config.toml
n_layer = 12
n_kv_head = 4
head_dim = 64
norm_eps = 1e-05
positions = "rope"
rope_fraction = 1.0
qk_norm = false
init = "uniform"
init_out_by_depth = true
lr = 0.00882
lr_mult_down = 0.7
grad_clip = 2.0
schedule = "cos"
dataset = "wikipedia_en"
Each number is 500 + 40 x the weight over its row's rms, rounded and kept within 0 to 999. Layers, rows and columns count from 0. Numbers have three digits each. The size before them is the row's rms in percent of the matrix's.

# down: layer 5 MLP down (transposed), 320x256, rms 0.0722, rows 258-292, columns 0-127
# gate: layer 5 MLP gate, 320x256, rms 0.129, rows 259-293, columns 0-127
# up: layer 5 MLP up, 320x256, rms 0.125, rows 259-293, columns 0-127
down258 102:515582501496445523511501410506465524507513502526500522506493474409575532559502510531476497515511521570476477459451481519520491512511485538523518568549453527562521514450482454515528505498430388537507541509424526486423538535474506436513493503526455561429496418570521499469477544548533489539577525536513530493468546452477521509524465475498451531552659527532515489486505539457518469542467
gate259 102:540526502491533468438439546586431535535487456533505627446453534526500467493506481417517514528492475518511510501552437537499531469487534456503475506492550496537479568553456444479530554511504565435504487473473412481470564417563500534553493557458397485502533557533504546484476463509565569520520503523463512523456499464443522444512487485474453464515488438447452468441500494503493505439484
up259 097:445514503447455542409489533463466468520544515489448547541525608500450490535487470481480480547493468575525536517504563499568504481494489458436483454463483460486392557453517446497529424543503522566480455485483530563493558450496453499482450445513486593543444524475495525453505484555474492501535528551514535510433504512496503512427496480490498521403501536468385545493446525532509540493509
down259 095:501512440503463473500500557477465484420456510548400474541434447503460499465492550459439590513493438531543497511561495357553484490459562545544498457476471580502492426542443510534518483482534571529503540522484488557438518520483564507509541526473472560532547509523511489454452535506477574424458501517528553461453501498467481463525467404525565521477469471505494506579465447521555532518492
gate260 094:500465457482523525504514515476433477567461543536486449444505537500444503543542503434500481435530454475433472539503463538486516509422473513526435531517510504552454554444497503478520505558493465551506556500507476530552460453571433503519452556501460554471503453446518598556525507507527517522477462412525518538472491434502560578561512551483545489478484506493545555466535468416534437416480
up260 100:510494442467542535485545524489599449558508437557547513451427473435525479465558551460523552522501535529438571542517515443489479565524475499490517462462473537506453528537481443540501399478507493570500438558469444520521428472514523526520395587591548466506517462450515522464561548419517530466544537496504468546551502440486538539497559500413502479495511519503503474456462526447512536478536
down260 099:532390495504483438506534493516494518487474508463499538494537548504529501516502508424494515486476469507521515471488433431537457456535439521485523511364500503487551487561460431545515418481467503500484500467497521504449431581516503503538525435422480554484531472523485465498466448446509523493493545448493534556501461528467460467452531542512529507527517536491404519520475521489492529520529
gate261 094:567514518564609436527520466433490495514561500509476426475538516527474507544485457456599476532512500543478469541541470506432552511469530468524489481505536482489475460561568496511529558510455512538467468451530571519601513543563531544555548455517465490457480462475578449537480478506519475493496454459481495554533493536455490542534488499496500505446484459566450457489547476520521437479502
up261 084:527532498491480541560496492488447556486463551519600480553490470405489511472479509483516432529474479490530510491507492518479446498498423551480524507461455521474524528474535450486476544522446601560455499471462536495510496440443513446517494490507501609518472450524484532447488559502446472466510515478459483464554449620550488525503410484522577479492430463453569543518526543578493485534497
down261 099:513570454510515487525501478432424508507480566423519495461479468511538504515501485507513499490542517491462454481499476505470422484489457457541542543606517524503458497531420518527566507476541502529504482522458436387475582457468491428518513555468493503499559495453529562513477455451420489450508524541494444435472450509547497548532520467515494476432497550464577496504549534551497410455479
gate262 104:528419521538462584533460503537482456554511461557507485528493494483537550526519481470490479517501532508476503553473449579439535500501495525493497509503516505484530543473573509483467496523504568547505487486467498475537579495515459532481486513491505533501469503466502496495475523473483559495549492373502539560462411522489446490442560506546499528444451578512518536504564488563495480408492
up262 106:522557473505486553470519497479486497563552551473415545513556552493498491498538504510532427487516559472481510520492485521511470442501593511540467514489496497487552530466437470485498513477473475469557469478561452513548489454432596490480532509474481499581465509497475473509420529474529501490489515519515493542577571463438470516509430474561550511442526505498470615504408538578528436480478
down262 103:507444541509543481471501448509496505477535526516530465471567508520564507509507524483517463571454512479524443527504468508527504442507432532509477507492460415452476504460440509537504530490481520477465489540582540468566490531484485532547413474540477511503535531546436475586490472503541468537515441500557497534503536458463482500543446517494397465486505494525489495528441468494548502490513
gate263 108:525453517471473513491531468476592458517456496486570511470530525495409542506537535485516521553492535601500523582509515546489514498491473432506512535523515478471428463527436456416436461500498491550494455501510493476455566579542530479557498443455551521560550489522490475504495479461496567474540465447500525555536462502441444510403424525501472536496506543494500515443467507562470538461460
up263 100:612533496513507562468541556537508493516537491489478454502466503569411502454481469511540437577529539450505479451530551541495551490500485460459515461478519499514449485509431467515545546472426498431471527572493466518495539418452486526505457481477549476492537488468456455535540430454456592566498432465552484454503521516488546534503416449541554469518491435497504516474556493567556476488504
down263 095:546480435529445530502470410532446545424488439489496449544504505559501557469460441560521465471528487532486490457474507559510472465491510538552512512441540546508505499563491452494484435520486570516481518441506495492446506504475561556495598515516468471522488517544457482398555445523510515472490505404511519420468552462583460500527446504497536521446484427450511513479476502535513529396460
gate264 108:526503568493529512487498496489562492483461544522516532351487517519457463491569505486559435478534568500542521515485455480504419476515473532508487546456471516527476509472517459431502517507514490510428522481550493526499499504506522556506508530501582567594489495446420505504468527472487523502543421437536538560447569472502543582472560515513469553545502550544477588509388530580541486460532
up264 107:455498493493465449465440449527515540445506479510454452540515471519507449505458565496435572558448466492478523525496470518513568521476523451459497393489509497613434601508501533455501481514380553518493565500478491531487506517441526474554429495406514515498552491512510433532452533468469506445478459517463452500507522479519481462592576426445535441521531496467542487489577381482474543492474
down264 102:532572501529516471415500505445557524449508443394525459470473424515472490457492530497503496566537573572551534522504540520479464507453493496458516537495537464526482482542561517506496523538516573523552505462443401455471447497511490487537538537500507475591562467490524505504444414547509453450489509445453436497500575469511436525455461466519471539553435537542502542509505401491561491502448
gate265 106:495534522527456511500469521510475517468534556504538471507523553579494498477483490487471511447496514550479517470499488552542546459527519552527531492482531440497471568481473480503442408455430460515486491444519531516549454481424566466530506578602475575596506456482442465501500480537482506471518540544533524520500528481575500486509458544564579467403518454538417501464527525493514443444474
up265 109:420444527426506477537535564415485514482485493467442485462534494488515557476502444460481518485433501601514524513508508484460541516465509491523553532577463527479533503426515500488464576511455543492484465520445507521533477509476542505502528491541528453483509508601509513495480517537480542526485488510543481511464469536548456553457545454537568533532568490615483494520421530440518519542519
down265 103:443531509498558496459504535538471568534484455453458467436538470434500455478567485466527562505487469440549539457511465510458505492423495486491499556540472410524533449494475470587551569537497498438462519561581508462482456463529407542550536452565530470524546505513445551453437478495483493506483502588531424462412495513515531510515531471495519556494495494499470560435470516498499432459528
gate266 095:505528542524482487482552512500449537529545541513446473503484509451495607503502484471538538499540516534613557515485473538411417571470527503572564515526520415502564590484445437528442433435511479549489541438569485480480508464446495460568500466554517488426470500485537481533457486534500572552523516489486542493568532439517501515441515549447534591475568509494543474558544495473474519529516
up266 095:466466552478514521540498477616496475472490456468466446455530517551476474459500501493547527406414537547548522453497491463477501507489445599471411520456500495493588572463498486493487526531429451504531497458460476387457574537490466505491452481491531552558535468542500551418470456517511506601508469505461498535540505569566514508473548435508492461504488485474578482540547580589538486494511
down266 096:510540450534471495508552461538525507499535448458543523520536421571572504421502466476413509529491506491503536468567454488522490516521496496514430569465475504458560462487526449523504502477441492481453486478483483517480497511554522520546526465469499509574501508533517452484544389515499457478479548468453469531526497474509509367518494493499499530452560527470499561508490478498450533531519
gate267 100:451598491492497400466493472508479502544523500512405504519527435539600491489467582461481518534447541511561529544457455525446455512494483553507467485414468449543454580525463483536557491485434512520502476510471496477444515462508476484495480476526524507439432469510484461562464452516561496471465472496490545471471548496465471553543515516538590489432517515425501461462519452521499467443519
up267 100:513496489503455540542464492536500506413495502503520470552505479587435421516512518493509497484405530528538560469515452458487539561518518465504516432461486385517506453552491488580523525536557547446481580449448455412540476480473521516504498404513468561465579489539527530547552481504509526454540564481416458474455526539462376494462518471430514547491469461491527541489500508434591487506451
down267 103:519493575547477488480459544497541463474546476515457523488469497543528454526537554497523561526465547463532554406432427521446480524543481547505471530498540480445500430504497491387515509526468451509499499519498548544435484410507448448461511556508621485520510501528517516513475535387470511457579488501512516467458509462416558525495540505477545500511570595510491551533529460557495467533510
gate268 101:509522447523478498408484464474489585484515493520511505530517483575529443484513520506555523516460461492580495538430568454557426485467533498486529496491471488562534482599514540522547465500561547539518444506481486516512553507524455492536469494582442502554469575494508462515540544585476479478500540531517470569552521518511525527606478531468474507439588529519490560502551540462477460469497
up268 101:513434486463477525497486504528484483482569489537549506539520515454521533532502464457539459498521433556522468456549455554502447541478503531581546466517494510515493496534484521513487488574482550427472563555502590510575609547534477505488492497486439499558464508380419513479546500526513466541524530572481491512549492465558548476503524547568457491561564526436496562476518512550528516507549
down268 096:467543518463526486460516486528541415535456524578480527472506515467443454473460454546519466399497520513511434556524521496442495454527476596589558492427499437467504514555456465475537518525445571489457499458504506480565462459578395447485454480558580461514491434500462465490486515516499502511480499507500559501477569497519430487456519521549534435472479458521511449512484498511463469430511
gate269 099:529438468479478464471539503557418428464449449526526514498402504476521417508482551446558545483501533562485495507527501460555436460449433524540514462464505508385520499452465513547530452576468460628542515504485413506552498527511497477517492522524527470529480544447517546454457543500499454489462395494470386482535492440567454496487435542470563440420488545521533476505521476486463518492390
up269 095:529466507489529507519492516491462484548523514519416501495468522511432516519454518575563547500474472501458524584482476584534571398499500501515479425408480493516423499529466457510502513521520470548415488504609551468545572482437537549497435593481452506505528479476470462579504577489507496471511560507515443479548481505513463598487478441558430520459574487458445437520487526440550426455413
down269 097:505565483492469587419432483492534456542538492502465447514485507479513555486527426527519448507552472511498530455455498520376497523615461571597523548464490569518503548484480513529465523420496533502446495494567577496527458475468514474500537505492510514527522513494504442510526416514446501590516509481470511477483493477502487442519459540451501491456456493487497569491470505486490503413537
gate270 101:517468499550543461535528562490506492493474573482512528528507465468498544539499527516459536542542487634524506602490516543468450469480512568575499493513535518534534512445535488467585477525444526447572478486509519565500463498561504464479453547408445428479520440434495506494512511501451517536563512469524514572476530459491593529493431469522510522508505486483499495460565583454451504477440
up270 100:496475446507489399475481501504475535545487461465494428510489498479523496435499547584515477486520451443507556511482497475518493531484554497566528483473500482556494551521505527490462587478463514448472484459486476570492524500476433509505570596507561504486429526504524542495572460570530508487564505557474465471505494549567504536525506498521451455449541510464505493500444471505527473567533
down270 103:525487493506536431544490504496479492516463451491445439485520480424468510477533480515457390450478469439444526481492525457441573485503479446518506512593544494541502451527454523493549487477393537506536438499412470487549545543473541448512481473507561484470472501477453513575459315485499465478539521485505543459525492556465516507512552433487525472496506496394451475543462479515458516480538
gate271 098:454528550502498511471460516490533493570540543512468533546452416508545450535474467538579533455530486499587466499501501520543489531442384512530534514556584455537547482509471496529498521540501484430516431521508535530549495497416503486513553491508570530490562486503466455454505493560532545533524462538609474479461525550596395508438471438529519447499519492516465487585547486539490439556476
up271 099:591495498438433542482538494554465496497453499471487537499526549539508432445488476502438469504510475504495501501447505496534568532489437447501498465433507470554514523540513514530458530615453450543553554454461483521568445560456476559490528484465451472499443503575533542493424513571530446461484520517505556486526469467518577478461484457459474497484510508502486532469541496496483509570448
down271 108:552499518472440469499507511466525520533525476479465451408516477526471522461455545582558502484503492516517534538496446513537480508553496459574461576530465492503506500545573513494450484513548566501458461523531545513509491487484450447499483537470540448506495548453456432548485443458508455570476497549510541519472496488515566471541445489514622507566503511495468419454464535462510415496529
gate272 093:410481461477490497429509437520490471541561477501483535488502553562518452495543531464528466490483507520494532514413595558468550486566548531485476434575515559510477544399537544439485525454467559448498511551515437479449483504473549497544473518467544429567510417536515449507486532487500467515501590516488469454501533434509415406426507463528594528499425449522514569470483440594506506495498
up272 102:442516490448482530504494488573515474473576503460486570557489490472402519477522399507434488530530562466509521430561458506484484542493490564351427501514494575490506489477497513521484489479558450531526521490458514444452452520424483496476438483478473501484559562504435519462532517541533458483495464526517534535431479513516481451534440454411464557464494527486548530510527501446572549540432
down272 104:492472529456507483544569456523461521501478472548469471500501428439517494525546495491508475481490500506468512520515518522493486510522491478545496519461452558451521499480465426522509457481568513501387512449437475480458520516520500454527484534431505549561474427500567461507502472559473577435575497545521563604465506474458543519443538461533508538423500501471526584551511510533481535492468
gate273 104:493485494455511514572467430484522468456504509545525413505472495481481557553541470479509501570533517552525441464516489428518465543564451511472524464555458537520491540473479498423509520499528513470470492551558501495579511470514504460445487458541588532407525517539445475545501456485531408516533521476507480484522495578520510522551541514502495491456461387438464569486517544514583564558512
up273 106:499439498523595467536538452470565515481540435548572540487469506533493516497546468534510518503536487545528546396469418457470500492524453579513470469569491394526525519549511479452486445520521514549493386494525491479541541487450551574455502473515464519541484486490484526418417493499573475531376549451593491511533473535556569482487470478529579473504457540522476466476481498476432497513496
down273 099:501471554450525455614502484460455490506505516494410425514491510506536522480551480494554451504503469532535522435425567568505492479518573483490359478468450587523536452523469538460522466533546489540539534452516514494547483449578577478471514430467496474523532504527430544495494535556492496448485446531453531540540482545535490562546479451489471440507561494450539530529446489470549514454566
gate274 102:464544478527468497463562548471529506445496539469563468500552529484470485442487517533547494533486553568514529479470477508453521487505502529492485511507448486543485503500456460559448535525392507499519443493489483464483508502452587496505450573553474528504529402440504498540504562544491497533434515558553529508523415490469482424456441528458515503524458567512455489479471550504530472539408
up274 093:490491529556504504495548453452525514562449441559434452498516524504565531541431421476565518492445588512495500457602446532486430465526516524516458516460452611449503476480380530486469517445459445490443518516509491448503454490491538444515501537402486465526438518450520455434462508514485429535541480498543562541485528470468425446521519485505466486461492536561520575529498532467496498445503
down274 098:526570436525519471464554511490524447505537519472459515536508521481473500477448459533482528454550516522505530546530449539536509486471472469450560541466474559454508483455370472588380562459433473501576503528494454418519475538518492437514501518526500444458479478486477529430438567590495469428544464565446494473485523523482452496461500557490547527525483438439502555489494474545484524485531
gate275 094:458471427469472488518452472507502533448455572546521522557458506474503498517465603495455460541476503530465516503474528446559514551559518525556439506491471445480516502479573541501489418411497520531583523461528510520490462523494503605483516489504503443488551440543494509463502524509554506508444594468519481478464509482509499506520438519493505459512485526473506465480540509507416493466504
up275 093:505504558593516550446569449557489480506544502436515491490537505527519496548498473515542463463527526510537575432503467481443484569428534477526535504525531519521535476571513497484439487541522460448497517457464559479452486492509521521494485464489534499498480487478499548513510452545448512502541445443507519466541499458487443559474570460550494501521525471490480519581492445437460517540538
down275 102:504487523586480512506447503481478531504466524509509571529486486420472483506486459554555480483533549446540341529531445541503489484531479480527528504559497490481491486424478480445510439499503584487507493492536482562513408534496545518492518408510420559557527454503448456463435467441509436494540427449410476526478444498546450497499483549416548517503488483493491497573507499521496457550485
gate276 099:485509480426545514577608494523502563511416470511506501482506453488502510474484519484519475476584514432474470532451465471549440516503530513525447510516540413524559525476488527507468528574460532495525509524625428493575416504477478452507470548561519526522485479455461568513515504483390456509461524563556525472507507541468478497561494468527496494503479483468539524503463443508474483477477
up276 099:488501578520557608489451448533534528500527489497503547492392590438482533490485491499513477516450426457423471530396464483481538508439555461475529499509476547528514435541465536488501441511533537395495529523453469546575511555520457459529459565488475448517523430506481522531530527457468438473541458444484522485548482516489496482505531419472485519519449475436457435454494536465559461566567
down276 100:512453493512534467455522489487530483564478528447524459451446481514546490499507475471456542506513535554566520532527539417552515492557523464479535514500484540513540459514565474491506559492562514511502440521481566592434512463498589446569483451508510457537514531468526465541508530429442520490514465449526453508537516501445518514504516555483516488524439468465494550505531594446465452565499
gate277 090:563518465525504462507569501512509528450513515545516539558559516426486466536497552539470540488491472433549490489494487460566537540531463581516488486503518428611554467560532544517513494501434557432468509475478436463545525453523551558477451521513426511493507443469529491430522539571540487476487556491572487494436533488519531456477406547496476456554499510503501531491498496493566468446465
up277 095:463493533551545452429499490566533446493449561517473583487507543514504475502446558471410481480517481486565483551457495507562517483531483528494515490590536482486505431536524515467465535544467487548504518453461522515460497467476526547525437512515429421541564440486567519484540481489589430428559540494478475494513588480515572560518460490476474447598513470522463459511538505479506482519503
down277 103:589528517547478468573481490592483451450471467495508535520471506449510507454502551499562449550473469514499539447489495492464518525443448548446506531528547461390499496530528470539483433528512477507452458434499552500477477496553533472519555503460515534515510459484505476509438496470458518530510517427562547452494473521505499480428442520498480540479451467485465527531527541499435594403543
gate278 161:480577465575470529504456557500439501500483543544550427541547472457447459574489486542484526524469516562465558467437524481424419504548442483480483488459455419497451526532556551408506482506444473544525599470507474441493496530540445499586501546468498547498491497469524538479543494472535527578495423504531536573504554481548482461499458464523490507483533443450514536527486482511499473535475
up278 204:506480512512466484508492548473433438507430490476547475495548469535443541545543524550503561551483434500471519506423563506465464509523463527520480459442517534489472596539527508473499500494463476549499466476479512444517491509508465540492466501476476480429514485477495550416484573428491550593501469524543552547459500483533520462535458506480459480512499398487462555520522456471547523511444
down278 139:558480487552490412497481550460485462576413501499521452518543467532488533524529544505481564523449466504511536338483510467468500511510506578531497479442457504533516566510521528490489480472444472535519497483499484499552467437472501519507515497515516476466507452488459494526513560448472504560472451499581513589462555457536525483418466440480516439544515454455510535480517443516562511490477
gate279 099:508520533532472480492441510476482460481547434537440483512474481489579530504564579514441474489519528539459441492479481501509444549497508559470564508496524521514423524554483542517427483554513540552617446481562411531535521489533478529496463458448519495544486545473489520520534424471496479441496517534513548477538542527488510504505457575547491489502424517529491529455460509506482472475455
up279 096:505516451530466451473590471461573492594564500520455495544428441463522538476484612519522480429506541482496487477521529545489442573460443451486570446473486503487456486505532537439497504548495491545493443512490484475464464415473497550454415397498570510496485532452478481553509521488505431429480515494506508502509428499482421502537516509530414472428493522573475553527576431403510543518478
down279 106:521458562475516452551481530480532522431470481516427484515518487539477471457554431504473511509503504514566502417485496476489521560488505501506475525549544500469562509500505540507545493551512535476546522508473502573500549441496530530476587478500443500423547448547555433501525508511548534503557447582503552547505464546528457527457515485550425508550467489459524519492519475488504507439567
gate280 111:439555510445470534456517518514492539532502537552460561509473517479438589469460508394503487560493500531489457472524476477502489427491463510474519539431577529553449501547588474560560530505477581552518461568417429415515511574590518367494455484527524498510447508528433519484482486569475483563531479503475518537427480473457506530553519512472552530470603502446478455543518495550521509463504
up280 105:468522493571426549480478501529509458572470475557487560518485503498426517385475533548486500546499527521533429540514483477529531506474480540440492466476510491507530393490566480525534450485488524522456516477552464516529506584505486447496462549516541581481507477482510562530508458490566533439459488538525536559459527481526460555511462513455429504539521577528552470510496555532497473525493
down280 097:579508483467473492452511491501538538496514535527543491526449507420507536500504533544542500504426479454538446528541469552530495519531494467517513530522482539466486515481444525436438543469457483531492509494474548439510476475424505457493460559512604519550516495492490498532460480407443575441445366474505513537506543486581518521489556506544447493469604427514527460558536464552521538466479
gate281 098:531529474476508488580504505496438418455494514501526472573526480480516566527528506528530537514478496560454518531477537563522543453547522547467532519576518510474585470484511496495481500504432514510486564497474455480469552551465545506450443597562539498473540524530517532466527504480519481517463499479532513511488497533466484518548474490524527528491496481516534461497519522545546443516487
up281 098:488529553486410457473470502529499496527461494514556552454491485467519486534481456526411532444471493452553554410487467477484501498550461498452505506550539532429471453565471433507509478530521527487464457575481521537642479498453500459477540620498435461575477478501544549464465534484464537487497544537500466455470468502486504495442445463516565566547458491411504549513534442567526462480448
down281 096:427549490537442515508464534480497580470485489486485566547516549524587481455535460445455515528531506509548473489527455516586490499476486524504516475554568421503553465458466483527508531468508446510475443504498439512488550479391507470540462548529518435531500488524501508507474470576432461446510557508442473428510460489517526547483481496412505541432522497519449492568467576479454474452437
gate282 104:431499453490489447497495502508510498502573490499571508495516481474523456454543460508522467472603414536565527489511529489470559572467511531511445476553587477506416455469542562576473447468520512549424497405451496541462508496496510449559458533504497512497475507487512511496455626468501503587427577489545459493438514438550500453518394415476459513479501536519487485521508496468441515544495
up282 109:533519560449511505484536445500509471521451439479450548509501468445480555495503462512484582434468433514473383541494539558596529496526503489492550461440448488492457531470537485504465457472565558455465511530539567503541511513498507482437540415432560498518470560552452535479510485513480484472486435536485419440452489482488539512546531464453510508476457517522555435524536477486529550440550
down282 113:532530507563531427523484448563531491535507495504462369478489504539462539516585448554508471598531456444535494538412479431472501522460597543495517534524476537524435507492485534444520474463543518480559457459522509446450511552477520507544490540535476507486544450543486442426496522535430472478560480511541523493477503523469502500538551458431514450508522467484530566430513448532486494558490
gate283 103:511483543510543455568487507500491496501485478442482520499592522505487451513522604485580595486485424522485521519416463477479497517538408505469557494558490478451494487423563504485498472502477510442539500516512519543563444551487429552531492445503529473547457430457578482512510462542491508565516481510567472507552535452518457520511447546507412489504463557498524480518540543493522559443434
up283 100:502559463460455457513516505472563485542482536454533536509538419521474514498503550483468566558504457483579531603452499485529539487538514527519474515496520510499454461544496505568477436513532443468561532512490474512435455538488478511489565514510500525523594473478522516494458452533477525554437464528545463493484475535507472505570444515515580507470535571502504468491529479493436526495485
down283 104:524558497479539495452452470487478452529450552451527510517572483445495455502501495450529501514429464480557433615418538572582442421519489533522540468480504462492488558489573507525543518539472446518474517478513450574518459523522407498521469424572462488538453401560449460546514458468569508529548500549502473419468504462510522534457529487455435552506516498476492569552563542522490482440505
gate284 114:489560494506485529504437457457513466472431493494458531505425488447473523503441537498409472490462549512404492509542445539557426548488484484515517473460542512507556564551512437423478512523487583465494511498512501538497459515523508472469464480450451460506495516515520468508579519555490526509464402484505536520504461519511428561490499531508549576470468454509505518547494524502567423500480
up284 076:482519471445453476450509550584489564562538470466575506528439535467559500493495482529477533524513543494480526467547473453422509515493464463476492472590500466485417479487555506420521591454565444510466495491451506535544542523486591457492520526454534549529465536459501492474496511565470512504553533463492504489568524464532527481520496513510434454457478594479507484401492460502573529519521
down284 107:494525537439506516514463513463521504454423520465488516493478485520494532514476478551509493491516457544447484590562403511588455489443543442549547449475518492505533541564468463506480467480509608427496525556531459499467472446479527466469509493462469511544477446508451460524544628524498470444493473490504491448481489450521492508528539497471491560498410509518464483590520568486576458465483
gate285 105:517467533490603451521515532572445512517496534552509555461490404479478467559529419467481539490513511517528574591498550497546568481525485463416510502487492457489459476492525447497505508443482449507476516537531484539468518459516521447559545470557510490487573500474511526552486425513468462504500484532524466495438484482566477502571462532462480520521512516472488490423503459498500513470526
up285 103:508549533472537474572537528511482508542506480537471430532479488547456485477516443443524439527538549496495454541529513493470484484475540524530453464407471544476444542448403503534517462444479509463529479548499497485519503537584490490477522538495530485462506621534571438573537520513579497505500525578483460574543538459493449495489445547469537464534477495460518579484534579518495488461491
down285 102:528557538506424504518510515556501528507516540509472536499535482549511471474598475415512482419470494445566514516495534543540498533529452540502370504447501435467423535551491521554538577528524474531455528537440583507515504475520497520561480493550550484512481563447574486576518432574514482517538511538485483447472524570473498534501517566502498571435535507450527516488464505502529513486485
gate286 098:520584521495459420507453504542577472507555562509528512475468526534494503564504523396527470452531542483519539445467505448526449492535501468557469446436569500546474490422503527455595568512481476496492426480460522473492525459524481535515547478490423556510541544519544579450446485446520482536534406536480491489502561523479424462474514477506537459442533511470439500590488506451547486561500
up286 096:586515501559448508534534557518488515525481487456524420445515480511432563517453504479439509433514418523507471501474435517486504516507588469512519490452456516485473592491548498576519425419522525507545553469412567495564502497558529477522414481471551518509492485475553486478542466454495498492457512469462478508490546463498468482541449516542562488444493467508480461471578543422465476549500
down286 095:499553528518492591555398546530527423495480532507517473508431410561475498497520520468417519459571492492534496438593622481577530524515521503598554503488537472537501549503495492495484514468536448466531463544469552468509577445489492485474482445518427515506552503479549574504511625526573572494509521543503491547446501477439477529526495484526543477442556487544470496514475505472513478438520
gate287 104:496468471471469477537446495498421606506492482534508523518520449460510472543453402465444406423489463526515467440483465482504511577434485523486496547449540485484525443514502417518476500518480508516523502461473571558516420416473454458516493544536484478422485532511451546511518533434485550482515496487476466449464520494535479524500468513552463513508519539504522483486500454474521476529480
up287 100:536567479529493569545517468505556478527499538460516504544527593507555421478488476500442482457519477509534495534534501506562536412488491545513486463466513489524541545566403495547568445542485473503489465489550502547538403544524494421521480499449454461432505509529479491528481540504541638425491539538476477442521485531482534536513481445557400492474483507520513511465509477529458496585400
down287 099:468453508559532503539519508556486466511479500417512552487550457469434549514548519527539542545529559498512484535491465427528470512434508424475503429519460511486449436523497514540507461456539418505482521550561524541522542460501457530511496536540487528479525539487528506510470446489518438440497477510559455443512441555517535512516495459458474537421464549465560427508563557556527504591530
gate288 105:504527511522517472537531500461491452558457425510491494486523531485559575534522541485546499537436481466485476471578517430504538567495506460467507506524519514425570488522522540571507511386557573549475539566491544503546484536430441527471500479489477493532424486509474492542522429526505548516487571492447508537450572546474561452483445476475469529410459513425517506467451545518481514552507
up288 104:521537522509480548601485563464466550505558495444466481521499444505560537525462469589452507507496534512525445459476466483479404448474465524479530469590466485460525471545509454543519491453490482474567536415516479478423454454461476484488501471487534553427439480562518508541507480481529537459475455550541455494437487449503549516439461503506497473512474525481518558498449468467529516547474
down288 102:504446508503447476502507540438427431500460400537540464529479489538522516461484485592504448467452542411532480445540468465516524520508494493534446583624595538478512556487511519512491449508492497412549529491542553461487428475504448489513469476513504527486478509494484449445425523503500554557532509499477565556556545500445562502490506547498514474459468504485518470505551468428436457509506
gate289 107:482556485524572457534600553512459553478529527493519528554506472455496519536482500532488510510538451465528460518503544478503522520477541548453470540500586474550507518476431475442457516463509528477487447497478446555508542428519526524499460479526540490483490499483488481461514530487553489480426502516469545450492550486473531545514513527518526460538440475477478486536548479537495423414516
up289 108:500484534486502496533525484496552460481515511597549525483528507555468467503520528500526512489560530493467533525579546504442505507549481568469543584446459534530511518572593494470442458506539463553479551541488487499488466437512453532540487471514534493533511504479507458421511501573504455498481513504509486515497506527478514541545517507403579448436538530478445509428433511486577561523497
down289 104:517477497428478508585453519510561481556529480538566507526441499592463496434525482458535431519566442483491480553501501494507488534485515492479530468467511427549373542539504511504436530439505494428519566498501412463425574473515536517481521555498476465508512606554506546520423493507430546531479456493563485477475412539477496551493457457507487512498496519435561512453513492532508501490474
gate290 096:439523609479568487433540539512450529439413424506491530513532479503525540485553471465530524539464551523537499483470532527445513518485525489459537513521494521550526440368514480446507457547461426488509489520491591545478550527485478496486583515541526527463527483556520493555513499525447561488494489461464465512460515507527520556502464487536562420441579523544499504516505463499479598405493
up290 099:509430477534464538495506511537529524545472519555518508426413466492537478559516526535521511534523493504406472555475568464524530529481555582502512504573521496456485443513539559481487532500470476509512547517541511479513495428530425540528577540539547532534475553492495507483561536486574493467442534478538528513418507504545466465553499498476545494500500461461513504485529483449491544499481
down290 096:534522485447446490522538522506578486469485476464512572505539479497508476479497558489550520445508580426550451533485469576518525507541516489562461441510408523429481479470484488461583490544512514503500507490549582484537466502468514560510419474532464549484482565503507473419521435506560440457445479452529520507512500480601383459501493543451498451469481440475512550530497485506512516414522
gate291 102:522618546484554529487496561536511536495531507515558437462494470487464505490543477463512468535567532474534513436534479560549471506541509534461404456502480560497534429453540548459477572508510508396528587493473534481541486521492473467456547472535459484437516472531507522545482495496498492496496509487503476483475585491469568544424431457511525497447555497473477518521451462529523447478444
up291 098:552406511489497460456505538524515470548501471503535504449569495479528456435471486499493461526491503506550515505416547528466509626547549484501500466502544502497555455571538501526442523544522497419533466462510496523463472542464550520515495478465441533507529492569548475509509558501516541485526472432492532463496471517453496482508503475465466472469500548461492533505421511482624525438441
down291 097:495411552498447456436518544514492473551507484477527549488560482494475588490447506595473506465496472425518523511482468535436502605466544477520536543562523545450503528534530446490415512505485511550568529494557475515450501485462468507497468555476514475438457446509568512516472491466545548497432460411550498445543500543465464527546525482453435480436583455477421443496495538459581516490437
gate292 104:525497546558535482521472424466457514513447573463551466510505521457531469510494541517470535421484602553501486503500549495462517515436424527509516495492502450503408477540542462544496554454513491469520577484477521489481553418518473492540512552489548440523536486484516431514584459447496503444457408513503499517456519582519477482465510430476540500551467526454508498499451523504510458475480
up292 102:425515461440519427572492512483483522502547446496489615520497459543545495548444474455519469494539416453509506510492467502433554491539418579502511575503546503541501466486471581516452469447467527473454491537474520552517444489543488511477514530452493537457576562537426532469485481445519428542475544520493500512476557469502559483533461499507482464448452466554472522525496475443468475514565
down292 099:498448478494413498495570423470494548500521492477471435452476441496596496541448537419547522482478475541542583544531544532499542511404516544564502532539552518461441476512570439486506471572408488451523571525504436507509440469479449486568556497514446509482520522533510475515491619473524522496441518515447491524497547478514551503518461517478490531526535512470422532528521517532509529481603
gate293 092:456454556523495517482556523565417543526509579477468474460451512583525500523443449490545463408484465510531522543446504420524508545495586533537439463500521476542548526564508461465444543586478533504456520552523439425528509576478540508567519489454370456489495459527445524485517535528482507591617502530551418509527419481490494452467511494506408527519475492428506547537527463535486476529455
up293 082:462497490495532573444522488507521522499494451470580493438430491523518542532453458533560534523485525520473490450494514509499437573456446487514464472586540493555547561578503438479460514543545503554504467542486514445507504556513520478563463519476486459508532544577525558431447479528503554447544587507542495453511451516478504509421575491480480553460456516522481521513492561566485441556542